Each number is 50 + 10 x the weight over the matrix's rms, rounded and kept within 0 to 99. Layers, rows and columns count from 0.

# layer 3 attention output, 160x128, rms 0.102, rows 109-159, columns 0-127
55 41 44 46 59 42 40 46 48 54 58 59 50 43 49 55 46 43 54 58 47 57 42 65 59 66 30 64 37 54 38 60 49 50 69 46 49 50 45 50 51 68 54 38 51 54 42 60 31 37 56 62 49 44 24 62 54 46 29 68 51 42 54 60 44 52 49 45 47 58 61 55 59 40 53 54 49 52 51 54 35 64 58 44 55 52 41 46 59 52 48 56 44 50 50 59 52 56 47 50 60 48 36 44 68 52 47 52 44 53 51 40 53 37 56 45 43 38 46 46 56 53 47 46 54 51 43 54
46 67 56 53 47 43 66 52 47 50 52 36 53 46 48 55 55 50 53 30 58 50 45 43 30 34 54 45 45 35 49 40 44 50 64 37 49 62 67 53 55 42 37 48 29 49 64 67 55 51 55 58 47 79 49 56 51 53 51 55 60 51 29 61 73 64 59 49 47 45 67 55 61 60 28 53 56 52 32 44 33 54 41 27 58 59 29 52 51 68 49 71 38 54 61 52 50 64 55 73 38 50 31 59 72 45 55 44 70 60 47 52 51 64 72 41 32 43 66 54 47 57 53 16 50 57 45 50
54 40 57 50 64 52 36 56 41 38 57 55 49 54 65 53 63 69 31 48 47 40 53 45 55 53 47 46 56 38 42 53 63 56 49 64 56 37 56 58 54 39 64 74 58 32 44 44 61 60 51 61 56 46 62 35 79 41 52 56 37 53 60 66 51 39 47 29 28 54 62 27 53 39 40 31 61 69 50 40 37 54 41 60 39 29 42 46 63 45 34 53 56 42 44 58 44 71 52 51 39 59 73 49 55 67 53 43 56 59 52 23 60 44 54 48 36 65 43 44 53 63 56 49 39 39 37 51
57 49 49 49 58 52 66 47 65 43 56 37 41 47 57 60 50 32 59 42 65 48 55 50 40 53 62 59 67 71 44 23 47 56 52 54 41 38 61 31 37 46 30 47 42 39 69 65 52 55 55 42 63 53 37 37 50 55 31 66 47 50 49 68 61 48 46 43 50 46 41 42 67 60 44 53 44 62 38 26 43 52 52 59 67 48 44 63 42 68 60 58 62 46 64 44 47 49 51 89 41 46 47 36 64 57 35 51 64 52 50 55 31 55 42 69 46 41 36 45 47 46 43 42 44 45 37 30
42 39 34 54 56 50 47 43 67 37 39 61 52 45 39 63 56 62 50 59 38 43 64 55 38 50 62 43 55 54 47 57 61 66 56 46 45 39 59 64 50 53 72 67 40 59 57 43 53 46 43 63 39 79 63 50 61 40 50 41 56 63 51 27 60 53 53 46 59 57 54 47 60 49 53 59 52 71 51 44 48 56 59 41 45 56 44 40 38 57 45 40 46 44 75 46 38 41 49 46 29 67 54 28 47 45 52 48 40 51 62 45 50 54 25 56 53 60 64 50 49 50 48 48 39 32 40 37
42 54 43 40 57 67 55 58 70 36 54 54 48 51 54 52 47 54 46 45 61 59 33 56 50 41 41 63 51 54 43 49 60 46 54 53 68 53 40 48 55 53 45 36 50 45 34 33 44 45 28 64 53 61 50 52 56 46 41 49 58 47 45 53 45 51 57 36 46 58 56 51 52 37 47 61 52 51 55 55 28 71 50 28 37 57 51 49 49 54 38 51 34 33 45 56 35 50 42 42 54 62 33 49 49 45 48 39 54 48 42 54 46 50 47 42 48 56 73 60 53 60 48 45 56 54 44 50
41 55 49 64 47 44 47 49 56 44 56 43 44 69 36 28 62 39 55 62 66 57 50 42 48 52 37 48 54 43 53 47 52 38 58 57 55 61 45 44 47 45 62 30 47 49 53 44 56 40 59 49 44 61 44 57 48 76 44 51 61 25 49 61 53 47 63 50 44 40 46 51 66 40 44 54 51 44 47 49 46 42 50 50 44 57 46 38 48 54 62 58 40 49 54 41 46 55 62 41 27 62 58 45 42 56 48 69 47 57 36 48 36 64 44 16 65 36 57 47 51 52 33 51 55 52 35 54
40 46 43 59 44 45 57 43 82 58 57 53 34 34 42 55 59 36 35 52 61 59 41 48 42 60 58 40 42 59 53 51 53 48 57 42 52 55 47 58 36 50 59 41 49 50 39 56 37 46 58 53 54 58 59 51 49 38 48 57 43 56 49 28 65 41 27 78 48 45 51 45 56 69 50 54 46 78 51 53 47 49 52 63 71 87 27 51 79 49 39 52 57 57 57 49 47 55 39 56 56 50 42 46 44 58 58 35 49 75 56 37 44 51 43 54 34 31 62 56 57 54 51 44 55 47 62 50
33 49 54 43 40 63 53 61 48 35 71 59 32 06 65 42 44 28 33 51 42 38 62 38 67 46 55 64 38 51 49 47 40 63 45 50 52 48 52 55 54 56 54 52 49 62 42 32 60 58 48 59 57 49 41 52 54 63 55 81 56 40 40 38 54 57 51 62 53 41 61 62 45 60 38 48 58 48 37 58 59 41 42 55 40 39 51 47 60 38 63 60 50 65 41 49 41 57 64 47 42 61 45 36 58 46 51 55 48 50 54 42 58 60 61 48 51 62 56 53 52 40 35 39 47 49 60 40
61 48 41 41 45 53 48 49 38 52 60 36 56 57 58 50 39 56 47 49 50 37 35 63 56 49 53 54 47 52 45 54 36 49 55 49 68 66 46 46 68 55 60 57 51 30 49 24 52 52 51 40 38 47 52 59 54 56 49 43 52 47 64 59 43 45 37 43 40 46 48 56 46 39 49 55 46 55 59 54 57 56 58 53 47 59 35 41 65 50 50 36 50 40 49 57 39 77 54 44 56 60 48 69 60 56 40 61 66 65 46 43 49 41 53 53 42 37 30 58 62 48 61 52 48 51 42 55
58 59 52 47 65 45 37 59 32 45 61 44 57 56 52 65 39 47 63 40 40 43 52 40 59 69 36 64 61 63 34 63 47 56 58 47 30 41 64 63 53 56 56 55 66 38 44 72 44 53 47 61 42 48 32 44 59 52 50 62 47 48 46 62 52 65 37 57 50 50 36 62 65 62 61 41 51 56 65 62 46 62 38 66 60 60 54 61 51 47 45 58 56 59 53 41 52 35 51 71 50 47 44 50 61 63 43 51 53 43 56 56 42 49 43 65 48 45 48 44 71 45 60 29 49 48 58 49
57 51 28 55 63 60 64 39 44 64 54 43 44 39 50 45 61 57 67 51 50 36 64 57 46 65 58 44 57 65 55 60 43 68 36 49 60 47 44 64 40 58 47 55 40 53 55 62 51 60 62 51 50 53 57 53 46 47 59 37 52 51 63 55 44 47 44 52 33 50 36 44 21 51 33 50 53 37 62 60 53 48 51 61 57 55 58 58 50 38 58 54 57 50 49 54 47 52 55 61 49 54 57 40 38 56 42 48 58 45 55 56 33 51 39 61 57 64 38 60 43 37 53 48 56 47 41 46
49 63 51 56 53 57 57 45 66 43 42 49 55 58 63 43 56 39 43 57 46 61 50 56 40 53 39 38 47 41 37 34 53 61 58 50 59 46 40 39 34 62 67 45 59 36 42 56 56 49 38 52 37 71 36 59 67 55 65 40 55 47 62 55 56 52 61 42 46 48 49 62 29 20 49 50 53 31 57 46 46 67 47 50 43 55 54 54 51 52 38 51 38 53 38 57 53 54 66 43 48 75 59 44 52 44 53 49 73 56 37 42 33 56 44 65 54 53 49 67 36 58 51 60 51 56 48 57
53 26 45 63 36 48 69 47 71 33 40 44 47 46 52 43 54 54 46 39 51 53 73 49 32 47 81 37 59 58 52 30 41 58 45 59 72 43 38 49 34 58 43 63 48 54 63 47 63 43 52 41 58 67 66 57 44 44 80 17 73 56 79 22 34 45 29 49 55 31 34 46 30 55 43 50 61 41 40 38 70 39 32 51 50 49 53 45 41 41 69 52 59 49 54 47 56 64 37 35 48 50 61 52 44 36 47 41 40 56 50 59 37 49 37 57 55 40 24 57 43 22 37 61 52 34 61 45
57 51 63 47 42 46 45 61 46 29 46 56 34 51 42 57 54 51 52 69 49 39 52 41 46 62 59 56 41 53 26 57 55 42 49 46 57 55 51 55 58 61 42 35 44 52 43 30 55 44 41 45 43 54 46 50 40 53 48 45 47 62 46 39 36 52 43 50 34 59 54 50 54 68 40 51 57 58 28 51 58 53 65 20 46 46 56 47 41 36 58 58 39 43 46 44 53 55 59 55 69 39 41 53 61 49 51 55 44 45 59 67 45 36 51 48 63 57 51 54 58 42 49 48 40 62 55 53
42 46 37 49 56 23 28 40 60 61 49 43 52 38 60 48 50 57 48 62 49 51 62 35 55 59 48 39 71 53 34 41 61 62 41 40 43 31 44 49 55 50 56 41 40 41 64 69 41 40 42 37 35 50 47 59 46 26 47 48 41 58 58 63 48 54 40 49 40 54 51 44 59 23 61 56 61 57 47 51 43 28 40 58 42 36 61 41 41 44 66 50 34 70 56 51 59 46 62 54 31 43 35 22 53 53 43 47 32 67 59 56 47 49 55 44 64 62 12 61 47 57 34 63 38 60 40 40
48 63 35 64 68 38 48 46 70 50 76 56 32 57 53 40 45 46 64 57 41 43 54 53 71 59 41 22 55 49 57 65 36 48 52 39 52 26 56 51 42 53 57 63 52 20 48 62 48 69 37 59 39 46 59 50 69 46 44 55 59 30 44 72 65 43 67 66 38 55 45 64 44 46 45 42 34 41 65 64 52 46 56 52 55 55 61 60 44 42 41 57 63 59 33 35 50 53 59 59 62 55 66 53 47 51 46 59 45 44 52 69 49 58 49 49 45 39 59 48 35 52 48 51 55 57 48 53
61 40 40 54 40 55 47 45 44 60 47 57 48 52 47 47 67 45 46 49 55 57 57 62 38 45 42 49 47 48 58 63 69 70 65 47 53 40 42 52 56 45 48 46 42 18 72 35 68 51 53 51 53 61 62 55 69 47 55 43 54 46 56 37 58 63 64 52 45 44 57 54 42 60 58 55 68 28 37 46 35 48 50 39 47 61 43 55 63 42 47 54 40 54 48 47 66 54 54 50 43 46 74 44 44 41 59 55 29 46 29 67 47 53 38 47 52 41 58 36 60 61 59 69 53 48 50 53
63 58 67 59 61 52 53 59 66 63 49 47 35 45 49 36 69 61 51 60 32 60 49 64 53 52 40 43 60 48 42 44 58 55 49 36 58 43 46 58 70 46 31 49 42 54 58 50 47 61 48 40 58 67 56 39 52 51 31 51 53 45 41 28 53 44 57 47 39 35 38 56 56 40 48 51 50 50 57 59 50 36 43 59 51 65 59 44 64 40 36 46 51 52 51 55 41 53 58 48 50 75 67 50 50 58 53 50 47 45 40 45 40 42 32 65 53 56 36 65 47 43 56 45 42 41 49 45
64 50 42 44 41 60 70 57 37 41 74 44 47 54 58 44 45 52 51 44 60 54 65 41 62 48 49 44 40 58 50 58 53 43 48 68 52 53 53 43 58 48 33 36 70 65 53 39 52 65 70 49 61 51 50 54 46 58 58 65 58 59 40 49 45 40 59 46 50 45 51 34 58 64 50 45 59 47 42 45 49 52 40 40 52 30 48 50 57 46 43 31 52 59 52 56 51 63 39 50 45 40 45 56 44 61 53 47 53 42 50 58 58 45 45 36 59 56 39 38 40 41 45 53 53 47 51 48
47 73 81 59 31 45 47 59 45 54 54 39 49 34 54 62 35 48 42 59 54 58 49 36 38 42 60 48 33 62 44 45 53 51 39 51 50 59 51 63 56 52 34 33 28 57 51 67 68 29 42 42 44 68 52 47 37 34 69 47 42 33 56 38 45 44 31 39 42 29 41 48 31 41 53 57 53 50 49 45 39 43 42 39 71 52 49 39 60 32 62 34 54 54 66 53 45 68 48 51 47 56 24 28 66 67 54 51 65 54 49 57 51 56 62 44 59 45 21 66 35 41 24 65 48 58 53 54
43 48 41 61 40 41 51 41 61 60 43 44 40 64 53 44 56 53 51 40 47 69 65 54 55 54 45 42 54 60 61 68 56 52 52 57 26 52 41 46 51 42 59 63 67 53 53 44 45 45 50 48 50 59 62 41 63 37 42 56 56 60 44 56 51 45 60 32 68 42 44 67 55 45 60 53 48 44 47 51 35 39 41 57 48 57 45 51 56 50 63 43 67 53 59 49 39 52 47 43 48 55 45 33 66 46 46 47 56 47 46 59 57 60 45 49 52 51 62 46 55 44 46 47 53 48 61 50
45 45 65 51 46 42 57 58 54 63 44 69 56 64 44 53 52 63 52 63 63 50 48 58 45 43 50 35 49 43 54 61 56 28 58 49 52 56 57 65 64 60 50 64 63 58 45 46 44 46 59 58 38 46 73 51 55 50 44 29 52 28 49 39 42 56 46 62 45 49 52 47 31 51 41 56 64 47 46 52 61 45 42 62 38 63 53 38 30 46 55 38 60 45 55 62 57 47 48 32 56 63 53 72 42 32 54 41 40 65 60 42 49 39 46 65 38 52 37 45 50 53 65 57 46 52 65 64
65 42 54 55 31 60 52 37 22 54 43 31 51 55 51 60 37 39 51 42 56 41 50 48 48 39 48 39 52 54 59 64 52 38 49 47 42 44 59 42 61 46 58 40 58 48 53 57 53 65 58 42 54 44 50 64 63 52 57 55 60 62 47 46 58 31 38 37 52 60 53 43 60 79 54 50 57 64 56 41 37 55 34 64 53 43 40 35 65 56 50 51 64 41 41 67 58 62 44 46 34 51 59 55 54 67 42 30 52 50 34 40 38 73 54 54 37 42 62 51 59 41 43 37 40 34 45 44
46 40 55 50 46 46 47 48 60 45 59 63 31 52 52 62 51 50 37 47 49 41 37 63 41 61 49 56 34 30 55 71 56 65 58 45 41 52 59 62 54 57 58 75 36 47 45 60 45 30 39 41 56 53 54 55 60 33 49 60 49 59 40 33 45 72 57 63 70 41 52 62 37 40 57 59 51 39 53 47 60 38 50 62 42 63 49 45 46 50 56 47 37 47 57 53 40 39 58 39 41 72 43 48 48 49 79 55 62 53 51 54 66 51 57 56 49 49 41 51 56 66 63 50 63 66 63 54
34 54 47 53 55 38 49 33 50 57 49 47 56 63 61 58 23 50 42 54 59 60 45 47 57 44 53 36 31 40 60 62 34 60 49 47 37 49 50 41 39 57 46 53 55 50 55 52 72 34 57 61 63 43 58 37 61 32 39 59 54 56 46 59 50 38 51 45 63 51 40 60 59 62 68 54 39 47 43 58 28 53 57 47 66 63 54 61 53 57 59 50 61 48 50 41 55 62 52 59 53 37 56 54 56 38 47 57 52 29 39 58 34 63 63 40 57 45 61 33 50 44 40 39 56 66 52 59
43 49 38 40 53 66 59 52 39 59 53 44 70 58 55 45 56 52 59 48 48 31 46 39 57 40 50 54 38 47 49 63 33 47 45 36 66 35 65 62 44 44 32 34 48 46 31 39 48 59 71 34 45 49 44 46 48 59 33 44 48 50 49 59 41 44 54 40 55 49 45 41 44 53 52 53 65 61 58 54 51 48 66 61 39 43 44 47 46 51 40 45 40 45 52 49 40 50 47 45 54 50 47 61 41 45 51 47 50 44 57 68 43 32 40 54 52 60 48 64 42 41 37 44 52 45 48 42
73 40 41 53 50 51 46 41 47 42 58 49 41 69 51 51 45 52 38 29 54 55 33 43 67 48 48 46 51 41 53 55 41 57 41 59 61 43 51 57 53 62 32 60 43 51 46 53 41 48 45 39 68 47 45 32 56 41 47 63 42 41 51 76 56 42 51 49 61 50 37 58 50 39 48 45 59 43 57 59 50 57 52 65 56 55 37 64 40 51 52 53 71 45 47 48 42 54 37 47 42 51 48 43 46 34 32 35 71 46 48 50 45 62 48 44 40 51 52 44 50 57 54 42 57 60 63 54
47 67 59 50 34 41 62 51 53 60 52 59 56 72 68 47 52 51 48 58 71 52 66 34 67 42 46 55 55 54 52 55 51 39 43 58 21 38 56 53 46 54 66 53 48 37 37 49 49 47 58 20 41 56 34 51 61 67 54 52 53 49 63 62 73 54 55 62 62 43 44 47 38 68 60 60 56 56 52 50 50 53 55 85 37 41 35 57 45 44 41 37 47 58 61 58 43 54 54 55 39 53 65 52 44 52 65 35 48 56 47 54 57 31 38 56 56 48 33 47 44 52 70 50 49 54 62 44
52 44 58 54 46 49 56 39 43 55 43 40 65 54 49 34 66 69 49 50 55 65 71 49 42 74 51 67 51 50 46 60 50 56 58 52 45 75 43 49 35 56 51 66 56 68 56 44 36 58 62 12 64 59 47 55 47 52 82 32 49 81 48 42 50 42 39 48 50 51 44 47 43 61 44 47 63 63 50 28 51 65 62 27 60 32 40 52 31 66 61 54 56 53 49 66 50 50 43 56 53 53 52 66 47 44 34 38 47 43 61 57 54 48 63 63 47 64 31 63 64 53 55 42 37 59 66 53
49 46 53 54 51 47 54 50 76 58 62 53 54 53 33 64 67 59 51 57 41 48 37 35 43 32 43 45 53 45 53 59 49 45 60 48 39 55 46 61 51 44 59 64 42 65 53 52 50 43 34 40 41 48 57 59 53 55 46 52 44 48 55 51 46 40 51 47 51 49 49 49 60 44 60 36 40 71 56 46 62 59 46 44 51 40 52 55 49 47 44 48 54 62 64 47 66 38 61 49 39 47 61 44 54 62 46 60 30 49 56 32 49 51 37 49 59 67 70 44 54 46 57 44 44 44 49 44
60 72 48 60 50 55 37 42 22 45 58 54 54 30 59 51 52 38 41 56 22 53 47 55 63 61 46 53 39 56 43 44 53 53 36 57 27 61 55 42 59 50 48 55 58 50 61 72 34 51 52 52 53 35 37 40 63 44 53 68 37 60 45 66 57 40 50 46 36 61 40 44 38 55 51 63 57 57 40 46 54 49 58 55 54 53 40 62 65 59 41 54 52 36 44 44 39 37 50 61 63 35 59 39 66 63 54 40 52 50 42 38 51 38 41 56 63 48 60 40 50 68 49 49 40 51 57 48
51 58 53 64 60 55 42 43 57 48 49 48 50 47 56 40 67 49 53 62 37 75 49 56 47 54 42 47 50 40 40 47 58 52 49 36 43 65 31 48 44 52 48 40 45 44 59 57 55 39 45 52 48 55 29 46 60 44 51 46 39 52 41 64 55 31 49 33 50 57 44 43 59 42 56 52 46 64 45 51 25 31 58 48 54 66 34 51 64 37 56 57 53 44 46 44 46 65 56 36 44 53 58 25 54 52 43 40 58 49 52 47 41 56 54 34 47 51 52 56 40 45 34 59 51 59 40 51
44 44 48 53 57 55 42 43 46 38 56 63 42 59 43 53 37 53 62 54 56 60 47 54 48 58 58 66 37 43 50 50 55 48 49 40 46 46 48 30 47 43 58 39 49 46 53 56 52 51 49 60 64 39 38 67 56 52 57 39 53 57 43 53 49 44 55 54 39 57 39 50 40 52 53 44 47 49 53 48 45 51 50 58 47 40 49 59 54 48 43 52 57 59 46 50 60 64 57 54 68 42 61 72 45 40 53 60 50 49 46 65 37 51 47 42 52 31 50 42 40 55 45 66 51 55 47 55
58 46 37 50 80 57 54 47 37 43 65 47 65 50 52 48 38 56 46 35 47 43 47 62 67 49 47 66 55 44 48 52 39 70 43 56 47 33 55 48 52 47 38 67 54 48 36 61 47 63 55 58 69 37 36 53 50 43 29 68 54 46 56 51 51 61 64 69 56 57 45 52 48 50 44 44 56 42 42 47 62 28 55 59 50 46 49 60 57 57 57 51 44 59 30 40 57 38 46 54 61 40 56 43 52 51 63 55 59 24 52 27 53 55 60 46 48 53 65 46 36 50 35 46 48 60 57 52
59 36 52 48 39 36 75 46 57 57 42 60 41 64 39 35 51 69 68 42 57 57 51 55 41 38 50 58 45 52 64 42 59 53 50 41 51 58 51 45 65 46 43 61 43 58 65 49 42 49 48 45 68 36 61 56 47 36 42 47 38 80 62 47 38 39 34 47 60 77 62 52 05 39 35 51 62 56 49 36 52 50 57 50 30 32 48 56 33 44 62 64 44 50 35 38 50 40 49 42 45 37 45 40 48 51 51 55 49 45 75 44 45 68 48 42 59 68 57 43 61 75 49 47 62 64 34 48
53 46 55 48 54 51 59 54 59 35 44 47 28 59 52 48 56 56 56 40 52 30 46 48 51 45 51 53 50 67 63 68 64 46 33 46 65 41 53 62 47 41 38 48 44 51 49 56 64 50 50 53 55 45 63 44 41 42 64 46 58 47 54 48 67 60 45 61 54 47 43 50 46 65 49 39 48 42 36 70 45 41 41 65 53 53 38 53 49 63 55 62 41 56 46 59 53 50 57 57 58 45 68 49 40 39 68 50 50 46 51 55 49 44 53 54 42 54 49 54 40 38 64 54 47 51 56 49
46 52 41 39 42 46 44 48 45 65 47 43 51 53 72 62 28 38 56 66 71 65 58 43 49 39 39 48 58 47 37 56 53 55 48 51 27 40 48 50 53 41 70 42 47 54 50 41 55 39 55 52 42 47 50 42 55 58 55 58 46 52 49 43 40 51 53 46 63 57 48 54 54 42 48 38 55 45 56 55 45 61 36 38 41 52 59 47 50 44 46 43 76 47 53 46 47 55 38 34 43 71 47 62 47 45 41 58 42 51 57 53 49 54 42 52 36 51 42 35 46 61 55 59 62 44 50 58
59 46 38 50 46 49 66 47 46 58 47 38 54 50 47 40 49 56 56 54 49 49 49 52 38 45 40 40 43 43 55 58 50 51 58 42 46 55 46 41 55 46 62 43 38 46 57 39 61 52 43 58 42 60 63 53 40 56 64 47 42 59 39 35 57 57 57 55 48 51 63 60 53 61 48 59 38 32 41 53 41 49 50 42 46 55 66 53 66 47 56 48 40 55 47 51 63 65 66 49 64 27 47 53 65 54 55 55 47 36 45 66 54 53 60 50 59 48 56 61 47 57 35 55 45 59 43 47
61 45 34 54 48 69 51 42 44 54 51 49 70 64 74 57 50 52 56 47 41 63 62 57 37 40 41 52 40 63 53 61 36 40 51 46 39 44 57 56 55 47 68 37 42 68 35 46 52 52 70 50 48 64 37 35 52 58 43 43 60 51 61 66 57 58 41 57 38 50 60 64 41 44 47 54 39 56 56 38 50 46 52 70 38 47 60 44 41 34 55 38 50 57 59 35 46 68 35 51 48 54 50 46 59 43 62 51 57 38 60 46 66 52 73 67 56 38 30 47 39 59 55 50 41 59 52 48
38 50 48 48 41 57 57 52 47 53 52 56 48 54 50 57 47 51 49 51 54 54 55 63 56 46 54 42 57 72 46 49 45 61 64 37 74 53 44 55 51 56 24 58 62 54 56 52 74 39 46 54 46 62 53 62 67 47 29 26 57 35 44 49 57 51 63 48 40 44 52 36 80 61 64 52 55 47 38 57 41 51 46 53 61 62 38 29 58 58 51 43 45 37 39 63 49 54 46 44 53 63 53 59 55 50 47 55 44 43 31 52 38 44 53 52 43 37 66 55 56 36 30 55 51 47 50 49
42 52 17 67 45 58 57 50 63 45 72 53 52 34 60 48 51 42 45 32 34 73 49 42 60 59 53 59 50 47 58 31 38 45 59 61 49 65 64 46 49 25 53 49 52 43 60 58 51 52 54 38 36 40 47 45 63 49 52 55 46 54 39 64 59 46 57 37 37 30 67 65 54 36 54 48 47 37 52 55 48 40 35 51 49 42 40 71 57 50 51 38 35 48 40 36 48 55 55 45 42 53 33 39 38 41 50 58 29 56 51 70 51 69 72 45 60 35 48 46 38 66 50 50 79 45 49 49
43 60 54 42 54 33 51 58 43 61 57 59 37 48 57 43 48 58 53 42 60 64 48 59 67 61 53 54 50 68 60 59 55 62 45 60 46 51 49 57 43 55 55 73 45 49 58 56 57 37 54 42 53 45 47 61 46 50 62 56 38 44 65 45 48 46 66 40 57 60 40 32 58 55 54 48 62 56 22 57 32 41 45 49 49 52 22 36 63 61 55 60 54 48 52 46 44 57 54 43 47 61 45 32 74 45 53 43 48 47 48 60 60 50 63 37 43 46 47 39 41 48 47 63 50 55 53 51
66 38 51 47 38 63 60 38 68 51 53 56 41 62 42 54 45 54 48 63 58 47 47 63 37 41 59 49 55 74 51 64 54 61 45 45 52 41 43 45 55 40 65 67 45 59 56 55 45 53 55 43 48 52 63 59 53 51 42 43 60 48 62 38 57 55 58 38 54 60 51 50 56 45 56 63 49 44 42 36 31 42 68 64 38 71 49 51 56 53 52 53 43 48 51 56 58 50 54 58 49 48 36 42 49 52 53 41 55 54 47 41 51 45 41 66 61 46 64 64 51 56 58 39 45 55 48 44
60 55 39 67 57 49 75 47 60 48 43 74 53 54 59 54 54 47 56 36 55 69 58 53 56 53 46 49 47 62 44 54 50 45 48 51 46 38 42 48 55 52 49 59 43 56 54 44 44 44 54 47 54 59 63 49 29 45 52 35 53 57 52 45 45 33 63 44 67 45 47 52 47 39 41 57 58 69 46 47 60 50 49 50 31 41 37 46 50 51 45 61 63 48 53 47 40 42 47 54 52 47 45 22 55 54 55 31 49 52 50 33 47 49 20 40 59 66 58 41 45 26 47 44 46 49 44 41
60 51 54 58 46 57 61 46 56 53 54 43 45 43 54 53 53 51 60 67 48 51 50 58 52 62 60 48 61 57 27 46 51 53 45 49 59 52 48 41 60 57 56 54 54 50 57 43 50 46 55 39 43 51 53 55 64 50 49 59 52 64 50 52 57 54 61 55 58 38 56 54 61 51 62 51 57 48 46 40 39 40 46 49 38 59 45 51 55 55 40 58 39 53 46 49 60 49 62 53 59 57 57 54 48 51 67 33 58 51 55 51 52 43 48 55 45 44 48 58 50 59 48 51 45 50 64 59
59 48 53 44 57 54 46 60 40 45 48 63 61 45 67 64 50 66 62 48 43 53 41 45 46 69 42 38 37 41 41 45 59 32 52 64 65 52 60 58 51 50 58 63 69 54 40 46 55 38 42 62 40 49 47 48 58 61 52 26 51 64 50 61 43 47 48 39 58 55 57 55 43 43 52 55 70 51 58 29 38 71 61 43 60 61 48 42 45 72 27 59 45 53 59 54 57 44 39 46 31 60 31 57 66 41 48 43 65 70 40 23 38 53 60 60 42 35 45 41 49 65 58 44 54 54 56 64
57 52 26 34 57 50 50 54 59 36 49 42 40 74 69 46 39 36 44 47 64 39 46 51 48 56 46 54 52 46 27 28 50 69 38 55 55 57 38 45 45 55 50 43 76 52 38 47 51 46 49 54 61 35 48 55 64 38 59 45 58 44 42 58 50 47 41 45 47 50 42 47 60 48 68 45 48 61 54 40 50 44 54 57 44 49 47 54 48 37 48 35 55 52 60 40 48 66 54 44 40 52 55 63 46 54 38 50 55 55 50 63 38 53 44 59 53 43 30 47 59 74 48 56 53 48 44 41
61 39 38 61 40 55 62 39 62 53 73 41 46 42 46 53 52 38 32 44 57 46 38 48 40 73 50 56 54 57 44 53 51 41 61 67 60 71 47 51 40 29 64 79 48 47 43 62 51 49 47 63 44 32 66 43 39 41 49 58 38 70 49 58 68 62 48 68 64 37 53 62 41 50 46 61 58 48 40 48 62 58 41 58 71 48 52 56 52 60 52 57 55 45 62 63 51 48 51 77 60 56 47 39 52 54 45 53 55 54 46 40 58 42 55 46 43 38 48 40 62 37 56 35 52 62 49 61
47 60 47 45 61 68 69 52 44 39 48 60 61 45 40 36 79 41 33 54 59 49 46 60 56 47 52 54 55 58 61 62 63 52 56 64 50 52 27 35 31 38 60 57 56 37 49 42 59 68 47 67 62 55 57 50 38 65 57 38 46 34 57 42 47 50 36 42 49 43 47 38 49 51 41 39 33 42 48 72 57 61 31 58 39 52 46 40 56 43 42 63 51 40 51 57 48 68 53 54 43 47 46 72 43 49 33 59 47 56 57 60 52 62 50 51 60 54 45 56 50 44 52 44 56 56 48 53
63 37 44 64 39 50 39 47 57 54 50 62 36 48 37 60 48 63 64 64 68 42 65 57 39 61 43 59 47 52 52 75 45 64 58 32 45 60 53 65 56 68 61 58 28 59 57 51 48 39 44 54 40 51 58 46 40 54 40 25 58 67 50 62 53 49 45 46 51 61 48 48 88 61 48 48 54 56 48 47 41 54 54 35 43 55 43 44 40 56 34 55 42 42 61 49 55 62 60 55 55 53 49 68 45 36 64 47 43 71 38 69 51 40 45 51 36 39 50 34 49 48 60 36 57 36 52 57